python train.py --n_layer=9 --d_model=256 --n_head=2 --n_kv_head=1 --head_dim=128 --d_mlp=1024 --vocab_size=2048 --activation="tanh_gelu" --norm="layernorm" --norm_place="pre" --norm_eps=1e-06 --positions="learned" --qk_norm=true --attn_scale=0.113 --bias="all" --tie_embeddings=false --parallel_block=true --init="trunc" --init_std_qkv=0.0177 --init_std_o=0.00418 --init_std_up=0.0177 --init_std_down=0.00418 --init_out_by_depth=true --optimizer="soap_variant" --lr=0.00739 --beta1=0.95 --beta2=0.99 --weight_decay=0.0 --lr_head=0.00642 --grad_clip=1.0 --warmup_steps=48 --schedule="wsd" --decay_fraction=0.654 --decay_shape="cos" --final_lr_fraction=0.1 --batch_tokens=65536 --seq_len=128 --doc_mask=false --train_tokens=504800000 --steps=7703 --dataset="wikipedia_en"
Each number is 500 + 25 x the weight over its row's rms, rounded and kept within 0 to 999. Layers, rows and columns count from 0. Numbers have three digits each. The size before them is the row's rms in percent of the matrix's.

# up: layer 2 MLP up, 1024x256, rms 0.435, rows 983-1023, columns 64-127
# down: layer 2 MLP down (transposed), 1024x256, rms 0.426, rows 983-1023, columns 64-127
up983 096:467512474500537513501469465499507497484523502506521560492502533484499515556490483525493486468491528509472463531476513462501483520517494483497516492471529491482508517458458455533516543516459510
down983 105:439512588471466509507467501487516524486479479537559531481516504478472541436466489503515461472494469525550487512487501552442530478506514526460500492437528520498559507475494502516485516514513485
up984 106:490503488459463548539499544463497487472447509460443517532486470468496484467450514507506476541467499476499478514499525519506450515527540491479470555504506504475482508507528537528467500528493445
down984 104:519554509473496498517576519489491487520527501513478523494466549513504497478485442468475518477512501511531475473458514525484495489519497450491494512484528472477530462475500492494499426531501498
up985 097:493467475474495529518483490496547508549497480483466549462508510541517488480478524521478483526507483489458473486552503492485498489512503494483506509520494474537481477462521482498489473478515472
down985 098:543496474505479459453494535461484522514542507498485550546498494519449489507482490510516515514479504504455524461494497512550494514474493512508432508514540478507492472509504499518572473548500468
up986 098:499485476531485523506500490474535507503470532529518511516539490553499487501459503495488512503438462516451539516484480535507471536511478468483506465509497471551491467525518503511482461515470509
down986 098:535509498529503502479510550477446501458490537465510477540457525471497517526448459489508497474437493487507535484487560490465531499496455489510425478466485464537495484504506492496500500471525517
up987 103:467523513487496516505534495501518513470493540482481506465505494499498460546495461491461515482460552488474503521497495498528524522533516477455516444482503508498495453497500506488517545488501497
down987 108:503492474502509470500514495517517522468471522481488516471460476504500499502517501522487509495515513495511495488514494522487487496463501429555523484514513481459534484524518482480512497476539523
up988 109:532508488513512496522488466543510487462541490540479511457528488510540467503526510522485462517497495474525518511521489534523432515479501557510500488466475523493563490544465531561549495499453543
down988 099:490567559476502533515525513516506490522500508511522509485457468498495512517515545482456460520482567509476511533484454505462487526500522486528478479524450493499521522455490487515525506509494458
up989 101:514475507468490500531519518480486490530506489532516512502511515470482462468534486499484495490489445533517459505514544473520477506530482516486489513525489485483527531511553523500484458524523511
down989 103:455493523530521507476487487495517511495506476499489514536499499481546524522485524486523480550495514538547520509525465507523531481509525575497499502521514552522500480508510482509474515480470485
up990 102:490528505495501494510517484499524445486495567553478489505510457468470493490476510496528510526456470505481499545506464527505504517467497489495499519521512470479500519486562565499485488540521480
down990 103:464472487517515486498479523514506483488461509517496514502505503446488463517459504480507504490511510488486493512461498486539483511510482492546483506522476510509501496525506484526533534494514448
up991 075:463493511511491526495512522508512458524505479480495469457532539513501512450524506475526539497517493485514539536489497503529480537509466517508522477504535520484513491517496483556472467501494514
down991 102:486453506487488506492475467505510471480511511482512489505480507513432507495517506482529509494510447507494509500539497502473484461477481499478513487509492511480455509513523484475513481520504424
up992 110:543541520540510521476530464470474533528541492527520484521491478518508494524483498485494507451492480505524507543531492521542489502481497479494547526536533506531506462512477538455463535500497491
down992 114:486468445523471486489507473525499483503474556484510481481521481495525480498492498528537470496529519494507522523509453522487507483491481488434510482517540480493482475469515482509502462524471503
up993 105:519541489493473540493479512498488486533495523497504469496535478485504492499497522476477507487495515502475533528468456524523522579536513497536536508547483468512482524527487468517493502472489513
down993 090:474476539533488496515481479518479481500491547522507516493498519520466494493546453554510544497517491481557516438485478483439451490464510512496503530473473470522493486507447527466492521506488539
up994 100:543506489480484453516432512547521512492510454510494508522518452515533438549511522468479529506500483536506500501471524535514508496462495536522537538511472436544512497479452482514504494517527508
down994 101:528483530539498562485491508473492516495501492484507533538467503513490507509518528510460483479494480470541475510495475502532475510482471465461510550531513519505496414486470508535540510521492492
up995 095:506515455528479486436505479479486472515477478507469511484456482522481499511513511512478479546491491568484506483551489503542522506483510531472497533501481534530524500526518482484534490531544574
down995 110:506486512514473508519531490528477499514501498539545500486477491514503481464481521525517500502508495524538508500465492478545507513480494452464514496505501551501493478488508479511511456532510529
up996 105:492496455517519497475506476495523503481529480495504504477545506494463519521513508557483574496457523503530525459511479497486526526500493524509468492488500499449501516496516530503518498513474431
down996 104:517548443558546510509537501498525476494522540512525442530466492528474428485529508494520478497534491536455490485492510524509508492500514504497488512523488495524495474492491509501491511479481503
up997 101:526508476524501501490495465500511512535507523521510497527499514531508477492504535542503530509470508511507507500454512537540495486546462571495527499484482494437507495489483526519510508532503517
down997 107:488501503534481475488525547532448509465510505507499508508493498469447493540513494467498472502517506485501510500474509515517547502486479501515491540530531497483505445499490521490482519501477517
up998 094:525549523482481458524505463482447494488494501490490481499488467488482489548490474528469508503501516493520488480473478491490508526478466490513485498503508504485462532516510517492497500493471506
down998 110:485468506549485480530513509512452506462480541493531478451500534461487517521507502506528527519502473465493489496489523514505478482499481519524476529498508462482501473515498541482433475503499540
up999 100:511501511474489570491490498445488564519503454542499480547515474524473469523519496513474510487526472484482513509513495450505506477498497523491520480482465529514437489485508469489498477477477513
down999 098:504487495535521524496503493482499515493532498507536502517475459484480439469487488485491483532484506506449495497553489516515489530533533508542508496518516517482501526471513497458525531502495461
up1000 103:481521493520500511466461495525515484506461438486484463560495486507503499484476515506493459489481485502545474503528516497488513533553478498494484490545481525527503548517503523482515443521513469
down1000 108:500503502513511462505529505473504472520502532528506479517529475512435465489521479500479523449501486505470500503461511495467488564446533502502450504475501520494490487557534477523500500501494518
up1001 103:487520513478496471513493488521454461492538472467530523522495477508482481493537501509505508532468455520482530458519506494497482460555502534491455518461502522476535483494499499506514499522477483
down1001 102:468512523523480497507528490500495481475513460491484481504502504468479520380494499480511516494470480463541495494571509541471475484512469511471470505461478549481514459529532496506523481470512540
up1002 091:497540478500471484473565565513449465480523478495500528540519481498485500488527510528512480480514494472491467495549472536487493476525537482500520489500489501470522462540521481502471516510511468
down1002 095:485524456503483485552446487503494463496516546464513511499450473525469527479522540495446485485479461492534505506477496521479505521491451526455502481501478485518507495492469485524521443501480485
up1003 084:490478513531478505509542474505516473485473531516554502472496513505472489502510459448443464501513500535554485491516460499506520518510498508454493474459501539475478494495530527478477530484479502
down1003 086:505475507462466514485507522523515523510516519482521512503487509509541523525519522482501512510480471528482494522495534471479494487505518510504502509497464475485502513546499541477558483498524482
up1004 103:531451494447475520506511555488522514523462508480498504485519529507495471452479512499483507532500505537517532480512474499468487494499435488517538503494437532520515507555467480483483471452535481
down1004 076:492475505532504508495514501514499486514512530494503549535483527439475520486556505523521468497542491509515515510500505479430518472480504515479465554500506530458482505501506508508463503469553572
up1005 111:535450512514525491511472498502504437507495487459485500518482506512571513500555492517484459538481509561497547475507481465547472486479472481482434477486514525461509523534516477493513533494471533
down1005 111:497528498539502493451479528511465469497499519507505489521477505511486521532498475502458467500452503507491456517524460507500500562518507484463473516509524488556517478522520474488492464497473484
up1006 105:492521487480499524504485454466459495493508487496515458489450480507494537542438471483506516511512518477558504520456524514505507476515496468489531545524504530515528542516501503477495493505467447
down1006 106:499480458496466481491493541517526456533518477462524513527506533510521519498518460530481483498500527495508488480467543510525531516524536511481504507517459520494467507561544475526473524515504530
up1007 102:515531454493506493513502456455515475457498511462514536495493434528490480489500512506456494527526519464536456496531533500516498459494506508503506483539518538459522513506494493488472497516489532
down1007 104:517482518482493512526477502497517474535532444527484522530513496536472550471545546517498543472506509501482437521511514487509536514528497479445517459526490523501536523476467487531513483520457575
up1008 094:518488478565502509511497526433528494488479532565490485490531490465439497484491554486480510498516520524517492546510517464513499549509527519468483490486478498526497505514506447541496474496529541
down1008 088:515532515502524467488504547500484476526516505532529508482525563454482472509479512498549489493452507494476489528526483448480519550538517522490510491524511487531486540522447459545511486496503519
up1009 099:504506472490517504526438529498494522524491518483523473499487478525535494494506464498520453509512501477489487511513525480531467458515518521532492508532536499517487530448509471510481509531492445
down1009 092:501540511509532492519501496481488484491501498512467515505504539487484509425537525453559512495537497471519532511515505495518512503546491486491491521495546499442545542529512516471508554500526510
up1010 092:486427508483530517501525543514513506531514506498479478492487463510500491482547516505486482538471510526530493502522490480504482532518517512487542483480532506518456459497496458513530492500491479
down1010 092:532505489533469519522496513488477499473518465519442518511428509450490538472526513493507535537494513509572469495564499495451451474530548523494499520517482527543505514475522492522503516444491518
up1011 100:545491519505512448531523479513524516443512474474560470474550497482492539476469496528535541508548512502492519471519499505467475546489520518473521490476485527530491481488519492516456476487527488
down1011 100:469484499523519462520480516508548465448517521482539476468516447521485496506494528452548513468483518467527511518516494526540505513529516518528479492479561491556501489485540502493440474490472490
up1012 097:452502506524457487487514506517482491485546473548523511504533444470450522431491496450495474514504491491502464516494487543452549475458453486505482473501522499511491546497518466497497533503465523
down1012 104:531557525482527520535507521488543489524470515480479494494526506523553506495505516458456498506507508494467506486484476464472456485533530453504511484489486499554495487474544483490502536499458513
up1013 102:512509536543495530480503532515560474507545483486486475502495451491500500484509529492511488529482539496513499530512493475486518471513506533500484491536530490489476506506519502490472523467500483
down1013 101:498528479533530509523516518519500477503477557529528501482502529495511513489541468504498483531478504526503493494464469464496462495500504507525483564473476486545492485489503507516516524508530450
up1014 112:437508557493472520459497526519463505541525491515498530503481519532514468487477486477514504518487481566545519509510475521504548523490516470505512485542517555539462500457548468468518532515473504
down1014 116:510525472496553557470442524513524544493564503501513527491495485529484528460533486503504466481489532466503549477537486473534517498522546493487482524542495476515487500514536514476521461484486516
up1015 097:488489484513464543517545513506500499510534444508448485460500475519419541473493477545540499500465449516510519478464503516525474509492470477497525488510493508443457490513521555498457471526474509
down1015 109:478491470464489454554529505445521521496429517522513486457506500503460508492548539528482507517498496519509501506504484517469561514508499490514506500521514505463509521462523495533502522498499504
up1016 109:529505518526518497504498502513490451514490483495517454488519457510471491518503519481542510472499490483497443510513493513449538567500552455473505471499537515492483521490537523493496488520526522
down1016 096:457451509529498529531490472489525538514441483511479550469469500502508507489501521527452459514482509527546517516556512498516513468484533501482502516491499531527534487471501461522508509487493527
up1017 098:491516503488511505523481532497468511509486509489503503490554475487465476506542459511532527518524499448478488529517477485519510502508561487519509445479508496464504518469511517449510508512515532
down1017 102:544497523467464507473514512536500554490490475508529481465503492468507487511509483462515504508467481487474516458519542524537488473497505538494477543488459501520526525498544500513499512474493460
up1018 097:511494465465491458520488466544454494508487517455487502531535497515492511502503463498537506524487502465493471513524441529506503495471480443513500521533496500521478532502481492497498497480538561
down1018 103:515531464527477486513530482492475496499497490493509487527473497540458503503561514480477505504486475506489512510481529469484484495491546498522494509516468463558493503468562537484509520475513487
up1019 093:482513499515459518508497484491483502482518490510530484538515516469498463480538479515454508507523430524492475526531529487494499498539529523532503485467464497506487482535502504535533501493511532
down1019 088:534563475506516495486464498506470489505481527506465526488505497499498499528513516515486502491493479489512535499488471521474522509512500482518505519487464527457562518507460502514491534496494473
up1020 102:494462480489485502520509487566494475488513529544471458542494499511488444494546483436488499540489541490511511546493512515497520509513495525476518453482495490484510524513521537443504524506463523
down1020 096:481539513514548472501499494479474471488470599487488530490533543478526476465497498486467504517511515540509470511529496490496484534493504432503502544496485496506515577554512515480534519514475518
up1021 091:499472529537521469491490531472502506495494485474511539521516493529533527495512509515467458485517489460507461517477498508491525476500471529492518501497509542462522501446502513523534516473507519
down1021 090:496538483487502473509503488460521506510471544424525481502502489498518532526543526515483517524466513500457496463501509511498521507508524527510481497511503525531461455483528467508487527532498476
up1022 089:542561502495479520479502463531496440481496499457521515506507544474496493503492457500490510495519502474505485512543440490537508513520455527494484496535490509515498504537544488460504507531519508
down1022 088:533504542489499515499538508466481456497496500486516519523465532486499528504497474528502517487502485523492490500521478478537504464528487472503447510510513558505516514487531503460525515515467489
up1023 093:494514469507469468482454496465470522520484517514477499479490496521489520504505506495494476490484525517458510520484460483476503507509462516519532488475507481519510521523517506481475488481524516
down1023 088:524508538506497551552470496458472470501496519546448494548511502459464488524540507488507478545478491509530501510502512488446518525440489517476490495506467477452518490499493483510488478463480546